python train.py --num_hidden_layers=13 --num_key_value_heads=4 --norm="layernorm" --norm_place="pre" --tie_word_embeddings=true --init_std_qkv=0.0211 --init_std_down=0.00413 --weight_decay=0.037 --lr_head=0.00528 --decay_shape="linear" --max_seq_len=768 --doc_mask=true --train_tokens=1010000000 --dataset="wikipedia_en"
Each number is 500 + 40 x the weight over the matrix's rms, rounded and kept within 0 to 999. Layers, rows and columns count from 0. Numbers have three digits each.

# down: layer 2 MLP down (transposed), 1536x384, rms 0.179, rows 430-440, columns 256-383
# up: layer 2 MLP up, 1536x384, rms 0.203, rows 431-440, columns 256-383
down430:481535523458433579498457576529522462540469497563585494486540495510565428477510497468470519526527519529462449574474512451438544493463518410517500493515533519454504532442462511449452425539450446481522448495501476491435505472591579498505488547476394445425459446493526485465423520470443487549599494541474572472418518410418446531403533511542463419491499475487564487527473466495519522500506
up431:501488553485560511574497435526507534515492490449473484530485527528470500456506534519495459445542498449425555456513515501467538477554503478511538486496451430490496485521527480471562454521487535532453413528511513523476510478466512392426488423476556584612487515529523560422513500472429509541489428535524435464504493547483438491573526505524479447478567480502483465550549520528500530535522
down431:548509549567475468494510468503541536474453559498491531536508519537529456504480489439498484398546501465510555446547554571519513521452508487522534522473536573524475476398474488583483490510488489495564501483521467431484466518482517460493505454546540478523424514527505441372406504437534540437542499439570553472461477489461487572535552520423503460555472539526513458450484494546506456580465
up432:474497484410563490499458509514550535475503549533475487398528509448483532470450531512442533572478551446429467503542526444487508522518520532510559527571467569464464487524481500537493487471493512537440436528508511501491516567493464426502474509538524493529509478474520553504506511473483530525482499560575494544513528535545483423515521588505474485531454532590464562480506494523512486558458
down432:480484470520518509519449522505496474521482443494588474512550457501506477440504430496505547497490546489521535554479482542428502439527530471487483542539464485473470505480486512368490519491433463513456450453499590420488502513494486512461459473445515446502516511506509494504522505472478459564498519521550524524479448500516545440460500531501479518442547463502462549475520462512464416537501
up433:476522505510482524494524523517521497481475499427527451538531481519538461408499453537485533542509575496443532501503461477500533489545528492557491526507453544441547547448531455507466520489495540434500549499511513505576530473516492523442490494486450481495450505544456486497462554503503518466503387559531454535528577479554458457465488475520465526516464528510452602542507560542545536422598
down433:518519466512502505468508484503577410550507517514466544510538500481490515526486481578435455526518509499492564556589518545487516506580499474528461464504524487510519483524466518578544544477432467508558510530495485488532504512547518488505402558464496506564479516497452437479478559483523525533498497541517482507427543497473549515501467491493528543492556528539540473451458585550473534503522
up434:589505446458479536547592499478517522481539447500495503478516534483504492500495419550547481526527457471587587545479484538597452445494578476464532551549436546521521505481503474513546487516519525456459551448553401465509486538510520409534503524665425506545487545509549510499457459474554501559518518512523475468449516529481499518526500484495515479504508381567566442459513424577534588457441
down434:528488513523458595442438467554521502483604506506523497478447515442529442489497570567538501495471507470517562466540536448484524534422572461444438515540497561554543477479462527449498435545579461501539510534575471557447450523463542390567554527460515458562463489482576507480428475522488482464486605474489529526533479494552490539530494498458452468486540602530543461555510481546518457512405
up435:460429467537443486533453471535400519546518469465501547439411456463494441559568496438489586466522469579471554514468487469513499501488515495500423495482487449592455569464451485451434425441538453540450457554541550547540532547525481450538525522487500552433538478544435530509476479445509453490473447509495431492439518497497470482425502493506513514511441488488505515553499501527487564526437
down435:549451482502411508446522545529534565488490562485550524521444515559460565544486568400515525516502475513510492482550510465557490532586558467512526498533440519492457512471502498542508418473445494568528479588522506473519429453517500550541501522483558471516426484504440486481516475463550509445472530462531501503516523545505514558385482541438440399534460442571554536531478495471484568550473
up436:535499432480487502544457448433543499508457446418452498449595463501498503459462559505490462469539503510500503529493500516503591523476480572484536466465480484494438517452532562440508497505523475551482536550485547549464512426487477500495516482496462530519533508531509493462507562494486545558487445450516568511592521455503525503509499498531510575433442526554445520421493545454437476530495
down436:483525481472532543498512570464638469440455455518491492578522443537540521573532473544526471529578483497545496529473481514522496488464486465470496531516513525553452520501513512500443484529440541473526517483479481540466443430556400525490547534538457523515461516464504537472488525429534471485553467482434560448475498488498417523519527510490516474487485462541508474412545537550477397495606
up437:427489433481564512554519546475450579460554593540507521538566520419539529493440452490528532529429420489470540575449547495488455490429496532535575552470495510524528518515555525519488399487511534540524429448507473533428537505489561532432451537478518448510488485449512475516525510498376521497506508554529564488555523522461524450479457597514533493457551507471497417522449443470496540563552
down437:507494507505501458495489463529526439529471458458469504474490473517516522520520493493473521502535579475516457484539499520481472478486471517511474443485495513516465500504480497503500556501484500474501549526502516508520476545470458515548513489554503501475517501526470490520544461498554505464486495489479516510481481512493494501493524465486483512493482522509529576492536504497474465506470
up438:504487472469501557524499491459486526522498496437493549503479545513514515515447495491506521549497421538502467480486546528478511456438459479553379545487416514566529505516519494531552461488523559498493517460474471433546509561511481484458522583544573535533455466524519503478512394449514458540476466503462479523525518551568496466418427470557506546448505559508456535436515441489450533498516
down438:497484480616515545490515521493470461488454480496545448516480573446498496413492436451403491473499410537555480453479577553542492499509450443473460551435519523477438416524462466548565529488504507512496495497519587485461516440487477535487536512529494510502418483508499450468550461475437538470518503483456569444563485569511489513420467546516581530508460563525486502499460512521496602502457
up439:506517472425516536508474533483413500539514548464480499512478520471463487504495525496511488496487549529521500565476513543539481435489431437547515515506523559478540518507498491494478486495508511527485498537529519501571519589555548463476585524472531492488557454531418502425472433451504443549470488538513466537490557468497442527523508461557489494510505511493555503499564479514536490454527
down439:547516499543505558539514492454498449563565501511517455501475546524564549546554508529488465470498530549490501506517516544462545455586485520462556518397529537539513506568511400431556525494540519515489506551507519451449564575529431563480500505445543558506451536507425456500537539555520513477568550509500506490490528480435517476470478506512512596458480422442549466507573539513436473462532
up440:467489448540474456503507430485404437521507508414537501409500506445456496525503498520492515478448500510466452482474526464550510480504502518465544471561501508425534499506512482469484464516490523516460436508562542479523489601530504476498496546535437507543507574500558519491465476553507490517443477465525542548577483508526501557476488537496491542462502471522529432507453469500491485568464
down440:480506568569544480537551484477521538452517543536520533546531527540413505448451451544505456513508529459495450473539520556473533484514525469428479509511545441451502566511508554528504488547433542442441453494466475471466508502482532558462487595560463566491520493475530505551524509568456499459523470493480547491529531499449537462549465549481534545525523508489479522538462496462512543520437